Part of a small language model's weights.
Training: a variant of Adam for these matrices, 1026M tokens, 7828 steps.
Each number is 128 + 24 x the weight over its row's rms, rounded and kept within 0 to 255. Layers, rows and columns count from 0. The size above them is the row's rms in percent of the matrix's.

# layer 6 attention key, 512x512, rms 0.0593, rows 344-370, columns 384-511
size [ 92  83 104  87  88  89  84  82  80  83  94 184  91  87  93  97  94  88  96  91  83  90  89  93  89  88  87]
[[127 132 160 130 128 132  83 168  91 118  90 123 118 127 172 150 154 116  90 170 115 131 148 158 120 154 142 148  40  88 149 138 128 108 176 142 104 169 152 156 143 112  87 144 108  94 140 104 158 109 127  98 129 153 117  91 124 147 129 166 136 130 115 135 134 122 120  81 136  94 114  96 111 118 125  81  97 111 118 151  74 129 120 112 126 103 128 114 124  97 154 143 115 124 125 122 137  96 143 162 192 141 118 136 151 120  90 100 149 148 130 103 154 140 129 138 161 109 113 163 167 118 115  77 123 133  96 156]
 [ 93 105 128 145  79 121 130 125 131 140 144 114 173 136 137 119 148 140 150 141 100 130  96 135 135 118 118 117 112 118 109 153 133 119 124 103 129 141  88 116 126  97 160  97  98 110 107  93 165 136 139 128 125 109  98 107 117 118 132 158 149 139 112  94 112 116 166 105 179 142 135 155 140 115 118  98 102 121 132 113 145 146 168 132 118 148 127 147  79 135 122 100 124 161  84 113  98 142 107 137  99 131 115 150 130 138 108 147  93 116 109 107 140 111 108 110 105 143 128 152 111 115 136 132 121 131 139 156]
 [156  86 146 141 121 133 138 113 129 115 130 120  90 106 108 147  95 144 138 112 138 110 143 143 158 132 147 130 118 111  80 138 121 104 151 196 124 115 174  84 165 126 107 139 141 143 163 179 127 118 125 138 106 137 142 177 139 144 122 123  76 147 142 154 147 124 125 141 108  67 116 137 145 125 123 189 152 151 130 117  99 126 139 131 148  94 156 122 145 131 104 163 117 135 154 116 125 133 165 113 136 123 126  57 119 126 106 150 129 149 164 126 114  91 125 161 114 134 138 156 131  99 118 138 130 125 121 109]
 [155 123 123 179 151 127 160 115 153 151 155 146 122 122 171 134 132 101 123 150 119 156 114 107 108 107 146  99 170 154  90 168 132 123 122 101 145 122 135 151 110 138  98 174 143 136 127 142 113 149 152 157 127 121 114 178 134  95  87 106 121  98 114 128 137 125  68 137 150 127 145 145 142 125  71 122 192 116 140 139 127 126 127 127  89 135 127 148 160 104 129 136 125 147 114 110 154 111 126 136 115 115  91 148  93 155 144 144 110  74  73 116 105 141 110 125 138 169 113  73 141 126 130  91 148 160 106 130]
 [118 120 185 179 123 122 153 108 129  83 124 137 121 129 111 132 110 119 119 149 135 141 118 149 127 141 104  86 148 145 128 168 154 158 103 124 153 156 129 159 128 124 149 146 131 123  95 132 123 106 123 187 129  97  88 125 157 119 159 117  85 157 151  87 164 113 138 129 140  95  95 144 101 124 123  93 131 137 125 126 112 132 101 124  93 149 139 165 132 120 120 152 101 161 143 142 150 128 146 174 127  85 119 163 136 113 115 122 127 126 162 134  91 129 114 132 150 130 121 119 151 119  63 114 119 126 123  84]
 [133 158 130 170 143 118 129 133 115 141 108 141 123 115 139 125 115 146 166 110 136 118 151 117 141 174  87 153 129 165 126 126 128  91 110 132 115 131 117 140 131 120 129 124 107 120 130  81 181  93  61 158 106 117 104 121 122 109 125 176 155  83 145 133 117 139 145 170 110 106 157 107 183 150 126 101 127 135 158 136 127 114 138 138 146 149 136 148 136 106 117 128 127 118 137 155 107  71  93 163 155  86 160 104  79 161 174 138 141 121 117 130 100 142 106 174 136 122 132 124 133 126  85 129 107 131 183 110]
 [120 143 139 134 130 117 103 123 118 120 121 122 183 135 117  99 127 124 120 137 162 155 139  84 161 140 170 112  84  73 129 136  88 142 181 122 128 145 181 163 156  93 147 132  67 127 166 152 138 173 108 140 146 184 154 133 159 130 147 122 112 129 104 147  87 125 113 136 150 144 148 129 110 151 152 125 159 119  88 116 148 139 124 124 133 108 134  83 137  93 134  92 123 134  99  86 140 149 138 149 122 122 135  84 145 102 110 148 162 143 175  88 121 117 118 106  91 128 115 160 127 111 135 167 141 109 106 143]
 [147 138 141 126 147 135  97 158 119 191 104 153 104 127  98 129 136 108 127 129 140 123 122 119 162 142 116 150 112 127 163 129 130 111 130 139  95 139 150 115 134 117 127 161  89 111 123 118 125 107  81  95 123 154 160 124 129 127 147  94 122 113 162 143 168 136 132 131 140 150  82 135  83 161 136 128 112 129 146 155 118 128 149 138  82 129 112 100 165 156 109 140 109  85 118 141 120 181 168 144 112  59  51 158 149 152 124  99 103 160 138 113 124 129 127 174 139 105 115 124 118 141 108 123  92  96 165 138]
 [126 109 126 137 104 115 136 131 167 148 150 112 205 185 114  98 131 112 148 122 131 130 118 127 111 122 150  96 145 109 137 115 101 125 121  98 154 151 106 151 120 144 101 147  88 114 128 118 126 145 139 152 151 115 106 137 154 156 148 144 160 111 119 151 124 110  87 111 144 132  93  95 141 124  97  62 142 135 106 105 149 142 138 116 124 145 165 151 141 137 137 130 167 147  81 122 111 139 119 157  99 123 139 138 135 113  78 146 114 142 109 106 105 109 104 117  98 118 175 150 140 131 127 138 113 150 100 171]
 [116 164 156 160 174 142 110 149 123 119 147 122 162 170 153 127 111 108 114 148 176 133 139 108 171  82  85 114 103 157 128  84 159 128 135 102 137 148 138 131 124 135 169 106  88 150 147 108 134 215 103 192 113  86 136 106 136 151 138 141 156 108 119 164 146 111 149 108 166 135 168 146 134 141 152  69 131 147 170 121 135 137 123  80 133  47 156 131 119 135 131  85 118 130  92 107  76 149 110 129 151 128 166 108 163 134  97 134 130 135 148 151 126 124 112 116 137 147 149 138 112 110 120 148 123 139 121 121]
 [158  97 136 182 158 149 141 153 122 136 123 142 118  81 112 160 114  93 107 129 107 138 129 139 147 148 154 124  86 124 111 188 118  94 152 140 160 103 151 128 131 121 108 154 173 145 115 169 146 107 143 117 103 136 117 170 132 123 100 138 101 145 152 135 183 145 187 112 128  77 108 151 165 132 113 155 138 145 125 128  73 183 121 144 123 130 116 159 123 126 131 175  71 130 151 167 145  95 146 111 116 131 134 119 117 136 116 150 126 132 121 160 129 136 144 128 111 147 140 136 147 162  94 101 153 147 127 115]
 [114 120 104 112 118 124 100 107 133 141  98 121 121 163 127 129 142 141 147 113 131 116 138 148 129 116 120 113 132 130 123 101 147 132 115  88 113 147 113 147 124 121 135 129 128 109 136 108 134 130 143  90 149 109 122 108  86 117 175 151 166 150  59 100  93 100 144 107 112 156 150 139 119  95  99  95 109 139 138 132 162 130 132 103 122 159 107  95 148 111 157  96 104 127 104 172 109 137  94 153 127 105 107 171 162 123 113  85 123 126 141 143 128 131 118 100  80 135 135 120 105 114 151 139 110  97 121 164]
 [155 138 122 147 105 129 145 130 141 127 129 112 189  70 143 118 137 175 153 142 132 139  70 116 125 148 156 145 118  85 118 171 157 103 153 117  86 129 163 133 146 104 150 122 103 130 124 108 108  64  95 139 135 165 122  81 166 116 117 130 138 115 125 158  91 149 131 118  90 108 120 114 150 158 139 161 116 147 138 126 137 144 123 122 106 141 131 120  86 114 129 148 139 120 114 119  85 129 139 143 180 118 123 118 131 159  99 141 174  96 164 124 132  97 136 132  82  99 106 107 129 121 172 140 161 108 179 142]
 [170 133 186 153 111 136 115 136 128 197 151  98 134 155 129 121 107 117  76 115 154 124 143 102 175 146 110 110 125 129 114 155 133 101 182 102 159 115  69 127 163 186 114 164 102 141  96 100 115 125 118 116 110 117 166 135 165  80 149 136 121 157 119 152 144 117 106 128 134 140 160 158 133 130 104 104 170 162  94  82 131 135 121 114 136 129 139 103 133 140 138 104 129 141 140 127  82 100 103 130 133 123  93 124 120 107 142 136 121 101 121 114 150 117 153  83 101  98 122 149 140 157  99 149 160 196  86  99]
 [132 143  99 144 148 157  97 161  83 117 118 112 116 136 105 129 121 126 140 126  71 121 105 137 151 128 134 120 104 120 114 129 107 105 109 112 136 137 119 140 145 130 147  78 122 126  59  86 135 168 145 117 119 141 112  94 123 113 122 104  99 104 132 125 157 106 138 104 103  81 125 127 102  98 155 171 135 123 155 122 129 122 132 125 146 157 114 163 121 100 139 106 123 133 113 144 121 124 131 126 118 130 142 121 162 129 122 145 140 134 103 114 176 157 125 148 142 151 139 134 157 102 119 106 167 142 149 110]
 [138 151 115 137 139 103  74 153 127 113 108  86 130 165 117 136 168  90 105 148 123 132 162 139 155 132 124 140  97 149 132  58 129 144 119 113 144 111 121 108 187 138 160 118 115 101 139 101 110 168 151 119 136 140 177 130  87 120 181 161 116 141  89 175 112 134 145 109 153 124 172 156 129 127 113 110 148 130 140 129 166 131 113  99 186 137 118 108 101 108 122  80 138 134 109 137 106  91  67 170  87 138 140 127 154  83 130  65 123 103 152 122 143 127  98 100  87 129 147 158 131 110 133 135 111 135 110 127]
 [127 143 132 105  96  85  62 125  97 115 117 135  91 176  94 102 106 179 152 153 116 165 124 182 109 119 111 111 142 111 121 112 112 127 123 112  89 144 104 137 172 143 132 107 136  74 149 112 129  85 107 121 133 118 121 128 110 140 168 121 126 166 156 137 114 145 144 115  81 101 130 151 135 144 107 144 123 150 147 134 156 145 120 106 112 168 146 102 151 119  91  96 119 111 134 107 133 155 136 170 128 168 136 128 142 104  97 107 107  93 120 109 137 116 103 111 109 107 121 139 134  78 130 145 115 177 155 161]
 [159 118 117  96 146 118 190  95 119 119 131 167 132 127 138 157 119 147 149 133 129 105 115 121 137 149 137  88 146 130 133 104 111 126  84 138  97 151  98 121  63 116 116 103  97 116 113 142 134 137 129  82 106 109  57  76 125 152 141 110 155 117 121 118 161 143 124 103 146 117 127 106 128 129 138 160 130 125 169 147 133 148 173 139 103 120 112 150 125 153 153 119  95 130 163 111 197 144 126  91 131 129 114 118 151 144 151 131 130 143 106 131 145  96 112  92 129 101 141 123 125 137 113 143 109 123 107 132]
 [101 194  80  91 133 125  98 143 113 146 130 146 121 130  75 106 122 118  95 124 143 134 128 111 133 125 105 116 106 114 122 121 102 109 109 134 134 144 112 133 129 159 130 141 124 135 103 158 108  96 120 129 136 166 157  81 110  88 117 110  94 139 161 154 190 157 163 120 134  76 143 190 125 106 136 140 145 121 121 101 146 170 146 115 132 119 126 137 163 142 150 130 121 153 116 151 148 168 139 114 120 101 117 145 118 122 118 131 101 129  99 139 148 142 126 134 115 111 129 153 129 141 121 122 136  99 162 142]
 [158 139 122 106 131  91 160 146 126  84 115 151 148 139 132 123 147 130 151 116 120  95 144 133  97 154 145 105 180 155 147 161 104  98  93 121 156 119 137 132 120 152 146 121 119  94 102  85 112 101 156 120 141 134 113 147 105 118 122 147 133 135  89 116 115 131 159 181  70 114 155 115 152 130 121 159 126  70 127 127 112 140 138 108 123 152 109  80 165 139 168 102  68 122 108 132 175 160 116  98 157 118 112 139 107 114 139  87 128 132 145 107 120 128 123  91 140 131 143  86 160 131 115 101 162 108  60 108]
 [110 117 127  61 124  72 121 106 126 136 169 150 118 149 134 121 119  88 114 106 131 118 159 137 139 122  93 124  99 125 137 132  86 133 128 128 119 119 116 140 133 154 136 122 138 145 166 137  98 108 107 145 108 150 181 166 120 105 138 129  83 121 153 105 110 134 108 108 123 120 130 158 135 111 127  90 187 108 109 108  97 113 117 131 140 127 124 118 164 179 129  69 144 145 137  93 154 140 150 131 183 151 115 137 119 111 159 141 147 102 166 149 123 138 147 142  93 160  72 113 118 114  93 116  86 122 135 108]
 [147  89 215 164 117 121 157 141 130 110 138 109 126  82 154 103 122 129 150 144 131 141  70 151 107 118 182 124 153  94  92 153 130 112 136 180 166  98 158 139 141 128 104 179 108 123 115 156 104 177 120 155 112 142  90 131 147 147 100 104 133 137 136 125 125 100 125 142 131  78  98 126 141 130 127 127 113 130 130 143 145 157 149  84 123 137 119 122 137 139  84 162 130 139 157 128 107 143 130  93 131 147 132 110 148 116 140 142 158 106 151 123 117 114 105 126 146 123 108 138 162 132 170 121 144 142 102 147]
 [177  96 125 157 116 145 124 109 169 102  66 126 118 129 148 136 129  99 143 131 132 105 135 135 156 123 158 152 120 157 123 113 160 139  99 121 162 107 142  73 114 140 128 178 120 142 124 109 104 203 135 129 124 117 130 139 117 119 139  73 126 107 144 113 145 125 108  93 112 130 117 125 119 106 142 120 100  67 177 165 130 164 145 113 143 123 168 168 118 121 156  82 127 176 153 111 110 161 117 144 128 130 108 120 156 119 132 137 145 144 137 141 130  79 105 130 135 142 171  96 131 124  88 118 116 154 158 126]
 [118 142 175 107 149 124 145 130 118 114 102 129 116  99 106 112 156 120 129 156  88 132 113 124 118 124 160 148 180  87 143 173 108 125 145 122 108 170 134 150 154  97 121 126 109  97 132 131 143 121 140 126 161 135 113 132 125 123 147 139 131 142 115 159 113 149 127 121  98 132  94 111 142 139 155 166 122 118 118 127 104 108 128 102  93 159  96  91 139 136 134 147 144 115 140 130 106 101 137 173 143 137 142 173 132 141 116 131 162 140 135  91 157 150 126 123 138 138 141 117 124 109 171 133 138 111 101 120]
 [118  94 148 165 142 161  90  77 154 140 143 133 151 107 147 144 122 156 102 138 146 120 109 123 177 119 142 109 127 146  79 189 164 138 158 100 103 127 122 160 149  84 145 136 145  94 120 172 111 150 123 145  99 155 151 134 114 149 181 117 117 152  95 124 116 153  97 129 150 109 126 124 151 127 107 139 133 130 106 103 122  99 135 130 135 136 136 169  95 158 132 194 154 118 137 138 105 109 130 139 106 180 156 129 110 106 122 162 143 116  88 171 172 140 120  90  85 126 145 101 123 123 140 136 128 162 143 171]
 [102 106 142 131 122 151 117 116 160 118 164  96 153 138 154 120 114 132 160  95 209 152 116 147 105 159 128 112 148  81 112 108  85 109 142 122 151 132 152 102 132 118 122 119 105 133 166 120 139 148 153  98 146 147 137 119 156 159  92 134 185 122 123 162  90 131 111 103  97 144 219 111 172 153 118 131 142 105 138 149 162 118 126 142 132 128 141 103  88 142 201 148 165 136 111 107 101 107 162 169 131 114 141 117 123 144 127 140 157 142 168 134 103  96 113 162  74 128 118 165  93  96 158 156 137 117 133 172]
 [127 152 106 131 102 151 128  83 117 143  86 123 104 143 110 138 145 152 125 148 103 159 103 140 185 121 116 117  93 136 157 132 174  94  79  95 133 158 117 131 137  79 131 136 162 160 123 129 144  98 124 119  98 127 105 168 107 123 160 129  92  72 129 133  96 156 106 164 101 159 118 158 120 134 134 110 113 108 114 131 135  92 163 137 142 116 139 136 138 116 121 130 137 129  74 130 140 110 148 130 139 121 158 141 143 119 158 158  71 169  84 106 112 110 136 123 119 125 129 164  94 148 130 152 148 152 183 100]]
# layer 6 attention query, 512x512, rms 0.0594, rows 345-371, columns 384-511
size [ 98  83  91  87  89  96  98 155  87  75  79  95  90  97  94  95  89  97  92  87  90  89  94  91  89  86  93]
[[106 171 100 132 149 114  94 117 109 147 125 162  68 133 107  82  92 146 124 113  74 144 129 103 149 133 105 169 138 143 125 136 105 152 126 134 105 130 122 103 146 107 127  82 111 143 126 119 124 143 158 114 100  83 110  97 129 101 121  96 145 104  99  58 111 101 134 157 107 131 186 105 139 119  63  94  90 135 152 140 168 123 112  91  68 121 120 103 131 101 133 133 107 150 148 168 150 104 122 120 114 121 150 158 194 139 161 125 112 141 128 125 153 132 161 154 117 153 120 116 109 144  96 153 114 136 131 119]
 [146 123 140 116 142 128 205 100 155 115 163 139 126 124 174 135 107 134 165  83 134 138 154 130 123 107 107 114 127 121 175 109 171 109 139 160 188  91 145 116 120 151 122 137 150 114 122 139 170 132 114 145 128 128  91 138 132 134 130 105 121 124 134 144 172 144  77 123 136 118 154 114 108 133 140 140  96 100 130 153 136 131 115 150 170 122 136 181 118 131 134 132 139 146 153 102 150  72 144 160  82 113 136 175  79 143  81 118 197 179 108 149  91 121 120 124 112 137 134 129 164 145 118 125 161 137 124 156]
 [122 115 117 134 160 148  96 119 132 157 123 138 117 110  86 123 137 124 163 133 173 144 126  91 139 155 150 122 140 122 113 113 137 134 147 141 158 160 125 135  98 146  80  75  53 103 112 171 147 198 143 153 181 124 163 123 150 119 125 144 164 120 139 125 149 127 135 133  95 159 143 130 117 139 107 131 139 116  88 130 142 112 145 146 134 139 118 120 142 108 120 143  98 151  97 125 120 101  77 137 153 101 135 138 152 167 129 163  93 118 178 157 134  82  75 121 110 166 150 104  97 129 159 137 174 131 155 146]
 [150 105 137 114 134 149 108 117 108 123 138  77 139 119 148  92 127  98 126 142 137 119 123 105 125 142 129 192 129 116 144  96 125 108 102 138 124 112 153 132 103 154  87 110 150 141 133 119 124 159 143 126 136 120 134 122 163 151  99 112 155 118 110 153 112 135 117 131 134 133 148 133 104 145  88  69 131 121 150 136 128 143 170 132 144 100 123 147 118  87 114 137 134 124  86 134 109 157 137 124 127 154 152 154 109 140 189 135 126 115 153 120 161 126  94 127 143 130 160 140 154 123 138  87 168  83  99 181]
 [151 133  84 131  94 137 125 134 127 126 151 153 120 125 167 103 127  92 120 136  95 127 102 102 110 130 115 159 142  96 133 135 140 128 119 128 120  89 111 123 136 137 126 129 164 121 111  74 126 114 166 139 150 124 158 144 120 155 127 136 151 135  87 131 180 151 129 146 137 130 150 101 131 118 124 146 132 141 131 126 105 197 108 114 134 143  90 143 158 108 134 153 131 130 104 145 121 132 131 154 146 179 167 113 148  85 126 165 179  96 143 106 124 157  99 158 129 126  98 133 175 134 104 125 146 178 157 151]
 [124 113 132 128 101 100 189 160 136 123 133 144 131 166 141 165 126 175 150 101 120  83 137 155  88 156  99 133 113 183 116  57 141 143 117 111 132 134 106 106 113 193 148 114 159 112 160 113 105 122 150 122 129 114 141 136 112 168  98  95 150 146 165 152 178 150 171 114 146 112 115 124 119 115 160 136  99 149 164 171 110 170 193 134 152 126  97 149 117 134 149 123 122 149 137 152 143 104 113 131 114 125 148 138 134 108 140 132 157 116 129 115 116 131 157 151 145 108 122 102  84 150 116  81 113 135 154 108]
 [165 109 160 135 112 118 124 133 141 118 134 114 127 129 101 129 140  95 135 162 117 142 119 137 109 153 142  96 185  91 121 129 129  71  95 150  92 143 127 144 114 104 131 146 124 102 117 159  80 129  76 129 146 112 123 167 114 102 127 191  61 107 104 128 135 118 109  96 130 130 143 157 106 129 110 116 144 132 112 139 104 110 103 103 121 134 154 109 145 159 123 108 143 114 119 153 131 137  65 174 142 153  93 102 115 120 115  90 148 190 131 133 168 142 110 124 102 149 141 196 166 129 164 146 129 146 125 111]
 [110 165 101 128  89  92  82 136 124 141 104 146  87 163 135 112 128 143 141 122  90  77 130 159  97 117 107 163 130 143 130 104 113 154  97  92  93 152 109 134 120 149 152  89 142 106 137 106 110 121 137 113 143  87 129 100  83 139 167 151 140 130  95  57  95 121 174 100 126 131 127 152 109 110 119  80 120 148 155 152 153 121 130  85 101 135 109 115 132 109 155  87 140 121 121 144 115 139 126 107 134  96 105 148 177 141 145 122  95 114 113 117  93 154 140 102 121 137 126  77 122 105 171 126 120  83 162 137]
 [144 125 139 115 111 121 137 168 108 120 119 162 131 114 119 144 164  97 136 144 143 104 109 159 130 102 174 125 140 130 151 125 151 152 135 148  78 146 128 149 115 161 108 143 157 112  96  99 104 113  80 126 125 156 169  91 146  79 139 158 153 122 157 106 131 121 149 112 147 158 122 104 126 129 168 158 147 147 116 157  98 130 124 162 134 135 103 147 125 138 139 162 115 114  95 135 109 156 137  87 154  89 135 167 144 134 121 113 148  97 140 147 135 126 139 137 166 112 120  87 109 149 142 153 164 138 138  87]
 [110 112 118  81 145 113 133 115 114 154 126 143 130 124 174 100 137 138 134 120 157 134 137 129 153  87 170 152 132 125 109  94 132 173 149 143 163 148 132 150 117 110 122 109  88 112 143  90 147 135 149 105 131 128 117 181 118 126 155 129 148 167 116 148 104  87 103 150 147 161  93 112 151 172 125 102  96 128 100 105 129 119 140 193 105 134 137 129 131 104 145 132 129 121 107 118 133 110  90 149 112 107 136 176 115 157 130 133 127 140 107 115  84 152 100 130 105 163 118 144 119 113 142 135 169 122 105 139]
 [127 151 132 115 132  87 141 127 109 137 136 131 147 163 164 185 128 172 128 105 132  89 127 153 151 127 133 109 136 136  86 131 111  91  66 154 125 158  93  98  90 160 160 124 139 101 131 139 131 100 117 122 149 107 135 110 146 146 120 121 103 126 160 127 160 135 132  89 130 104 122 186 106 108 130 151 145 146 164 158 123 144 145 137 158  92 108 129 136 134 111 125 166  73 154 106 127 131 138  99 119 120 111 120 131 143 139 131 130 145 138 114 122 133 127 123 159 168 174 104  97 131 127  74  98 107 117 115]
 [137 140 125 177 160 139  86 150 134  97 110 124 117 119 119 152 104 151 137 127 116 146 140 133  95 152  52  89  90 133 128  72  89 114 103 126 100 123 115 130 168 153 133 141 110  87 125 175  99 106 158 116 114 124 127 157 116 173  99 117 138 121 138 102 104 116 134 110 125 112 115  81 144 135 106 153  95 114 164 116 147 135  94 114 103 138 124 106 150 129 188 140 107 157 123 133 130 140 122 188  98 134 119  90 156 119 122  95 155 166 145  94  92 109 131 153 122 185  98 138 155 141 123 106 129 146 153 108]
 [104 100 163 154 156 123 107 134 123 117 122 102 119 130 153  97 130  93 116 142 158 178 113 127 106 143 132 152 111 106 146 129 105 113 135 108  97 116 152 123 134  98 133  85 121 109 134 170 144 143  99 140 127 142 124  94 139 123 150 102 156 154 109 125  98 130 199  96 162 100 126 131 138  95 116 122 105  77 137 119 146 160 130 143 157 117 165 192 111 147 101 118 128 149 154 177 173 174 150 132 139 167 143 177 138 140 152 129 144 111 171  97 140 101 103 163  87 134 160 105  90 141 148  84 140 113 145 147]
 [129 125 114  81 136 131 142 107 144 174 120 128 132 151 115 130  81 132 154 112 112 121 130 112  93 101 131 100 160 143  83 129 139 162 158 131 152 125  90 132 156  96 104 113  86 114 117 124 120 126 161 137 123 131  84 106 135 125 151 116 137 108  84 111 137 112 149 146 117 111  86 128 135 123 130 127 106 115  89 138 137 120  89 137 113 128 138 140  80  89 136 118 126 174 154  92 163  82 153 114  98 105 102 152 116 152 152 123  94 120  90 131 139 120 144 162 106 129 110 104 162  96 143 120 131 162 132 131]
 [128 137 144 134 128 129 148 148 141 146 136 140  88 102 144 144 109 134 110 137 128 116 148 146  83 108 152 143 107 144 134 130 121 133 171 160 122 134 135 130 113 133 115 119 108 142 102 172  98 117  93 132 123 165 145  94 159 138 141 141 121 160 131 161 138 144 155 117 137 131  90 114 122  98 146 146 124 111 137 175 121 123 144 138 128 144 130 156 143 122  81 109 118 122 132 133 130 113 178 132 107 111 149 167 154 156 155 135 139 129 108 142 125 135 189 191 134 133 128  83  96 140 159 134  99  90 149 159]
 [120 154 110 155 109 139 132 131 165 146  97  98 137 126 135 129 169 145 114  94 128 135 145  99 101 129 127 108 136 146  98 126 143 142 111 145 113 164 145 109 149  92 127 123  99 130 102 157 147 127  90 128 118 147  77 140 137 196 164 124 158  77 115 140 130 172 142 159 126 171  92 120 126 117 118 130 105 119 110 131 104 123 136 109  97 134 143 135 158 140  99 141 117 127  84  94 165 108 157 155  99 143 142 119  95 137 117 122 147 143  98 136 112 111  80 174 154 124 114 107 162 128 125 167 184 168 157 124]
 [149 135 136 102 120 116  99 152 149 108  50 120 119  99 169 134 142 135 118 153 136 153 122 125 151 154 114 122 165 114 134 166  79 151 153 113 121 126 149 137 165 128 141 159 159 109 153 140 158 136 115 115 143 124 107 151 122 122 113 167  62 138 133  88 189 136 133  99 103 150 120 148 124 166  94 139 140  76 111 113 116 136 104 117 122 153 181  99 154 178 142 117 135 136 175  99 147 128 120 158 139 174 136 113 140 125  67  89 150 151 185 139 117 159 116 114 127 113 145 185 126 193 156  98 134 162 112 111]
 [136 125 149 162 120 161  92 132 115 129 140 129 119 112 165 135  97 166 139 118 105 103 151 166 103 114 153 107 131 137 110 128 136 113 113 165 104 171 144 147 120  98 126 150 139 117 164 146  94 103  87 152  95 102  83 113 149 132  98 175 112 147 120 144  89 102 165 135 129 139 132 102 130 110 138 113 115 125 104 131 129 108 134 109 167 138 121 107 118  73 120 105 130  96  98 120 136 136 141 147 129 127 177 177 111 152 118  85 135 143 110 168 124 131 162 158 151 137 125  98 123 149 101 147  98 171 101 124]
 [102 133  96 144 118 146 110 103 107 133  94 128 123 131  91 135 140 156 151 129 126 130 112 128  95 151 143  86 111 162  90 107  90 148 145 138 130 119 172 174 121 126 102 103  88  99 157 136 125 176 160  89 140 114 134 162 125 135 119 137 140 139 153 140 125 172 156 157 117 134 128  91 123 120 125 132 127 143 127 153 180 112 133 110 134 139 160 144 111 148 163  73 121 120 117  85 133 146 167  98 128 145 147 107 101 123 147 160  84  82 138 121 123 112 178  86 143 134 140 141  94 118 157 121  94 133 162 149]
 [134 120 122 146 102  70 124 139 153 136 110 130 145 113 126 131 111 133 180 125 139 123 154 119 114 186 107  67 171 145 112 107 148  79 110 120 138 126 130 113  84 146  93  87 102 112 149 160 140 128 140 123 115 107 158 108 106  96 146 154 105  89 135 145 150 141  88 130 115 146 155 135 122 115 115 102 114 124 131 137 146 232 140 137 145 125 142 182  98 113  97  97 129 163 136 134 155 103 150 129 109 101 124 127 125 130 181 183  85 142 127  85 122 100 125 118  88  91 163 144 120 137 149 105 125 146 108 121]
 [122 130 124 102 140 125 139 121 161 133  92 110 123 115 113 144  98 147 163 124 130 161 146 136 152 104 139 107 142 113 121 182 122 133 105 121 146  98  88 142 111 124 129 119 149 142 137 104 138 120 104 128 154 153 119 110 151 137 117 139 144 159 127 116 134 157 126  87 131 177 124  86 163 160  71 117 117  94 104 100 137  95  95 104 148 136 153 153 119 138 133  91 120 150 137 131 109  76  82 154  99 141 122 110 114  95  63 136 124 131 105 109  92 122 113 121  83 127 165 133  96 147 142 112 108 137 140 141]
 [144 160 155 106 108 139 187 154 104 130 150 149 123 142 134 177 109 146 141 172  99 139 128 107 197 165 120 148  95 107 130 137  98 172 136 124 120 141 121 153 149 108 138 174 146  83 167 114 118  84 123 170 126 144 105 117 103 115 123 137 124 166 124 128  97 126 121 126 183 146 145 126 107 155 119 136 126 116 146 147 150 106 108 132 128 126 161  86 119 128 132 107 174 101 171 131 111  86 135 104 131 129 138 138 154 126  77 148 141 120 107 177 114 105 123 123 105 134 124 142 127  90  73 119  92 151 114 119]
 [127 117 148  86 125 102 136  97 147 112 113 117 116 137  83 179 126 108 126 127 150 146 149 114 115 122 152  81 154 145  95  67 130  94 119 156 157 147 114 148 101 126 111 138 132 103 151 146 120 137 110 101 119  92 133 110 115 164 112 124  98 106 147 145 132 156 188 123 120 151 100 112 137 143  95 104 124 160 152 146 129 136 142 164 121 159 155 183  93 120 131 106  91 136 161 129 157 146 122 111 140 162  90 102 102 132 138 119 117 101 125 137 105 100 173 136 104 123 116 131 111 104 120 172 165 140 130 120]
 [126 133  96 103 129 110 104 106 110 155 144 135 115 134  99 127 104 104 111 140 161 153 155 133 163 141  99 151 112 147 123 103 146 107 132 163 105 107  97  82 143 129 155 138 148 129 129 120 102  80  98 110 147 106 150 135 128 131 115 140 181 121 111 122 114  82 137  79 148 136 146 122 100 128 110 111  67 119 164 165 116 104 117 145 134  70 135  96 146 162 127 178 101  99 138 140 141 128  85 112 139 135 189 132 163  97 103 124  84 149 128 132 128 158  95 150 123 121 122 134 136 119  89 161 128 111 129 113]
 [109 142 130  98 149  94 157 184 135 160 127 161 128 141 117 120 163 146 105 119 151 126 151 135 118 131 113  93 115 128 147 129 154 155 160 112 138 146  76 109 122 195 145 139 138  91 137 133 152 118 136 129 159 143 136 117  88 136  99 114 131 129 150 153 149 121 157 143 122 135 130 142 136 162 109 151 115 212 139 160  89 138 161 172 121 136  66 131 119 138 163 102 130 102 138 122 113 149 109 156 114 134 105 127 130 148 110 110 136 142 160 121 121 102 129 157 151  94 124 183 117 165 147 145 128 112 127  95]
 [140 104 101 104 112 142 166 119  94 100 161 144 115 137 168  90 170  99 128 114 122 138 122 147 124 120 109  92 124  68  98 120 130 149 111 127  89  90  99  91 140  98 140  77 153 110 104 101  90  85 111 104 156 119 162  88 130  97 125 110  66 149 109  78  97 128  86 143 130 128 169 103 143 132 148 112 138  99 152  76 123 135 129  99 130 118 125 137 123 124 128 162 123 104 115 113 127 153 148 149 138 130 113 110 155 131 134 129 101 125 112 112 108 115  96 162 110 141 135 117 134 151 112 156 140 104 108 142]
 [116 105 106 151 133 159 121 120 170 144 138 131 134 133 102 122  93  99 151 135 138 139 104 105 135 130 136 148 111 139 139  85 136 142 158 141 135 137 143 177 109 135 148 138 109 157 154  67 133 122 159 122 127  83 140 104  92 109 109 102 149 142 108 133 107 120 161 154 186 126 150 132  77 123 154 116 118 136 124 126 176 117 135 163 102 138  95 139 105 120 112 102 111 163 130 148 117 152 122 116  96 124 111 118 127 119 128 175  87  86 140 113 132 105 198 104  99 136 102 123  69 128 122 125 126 129 112  87]]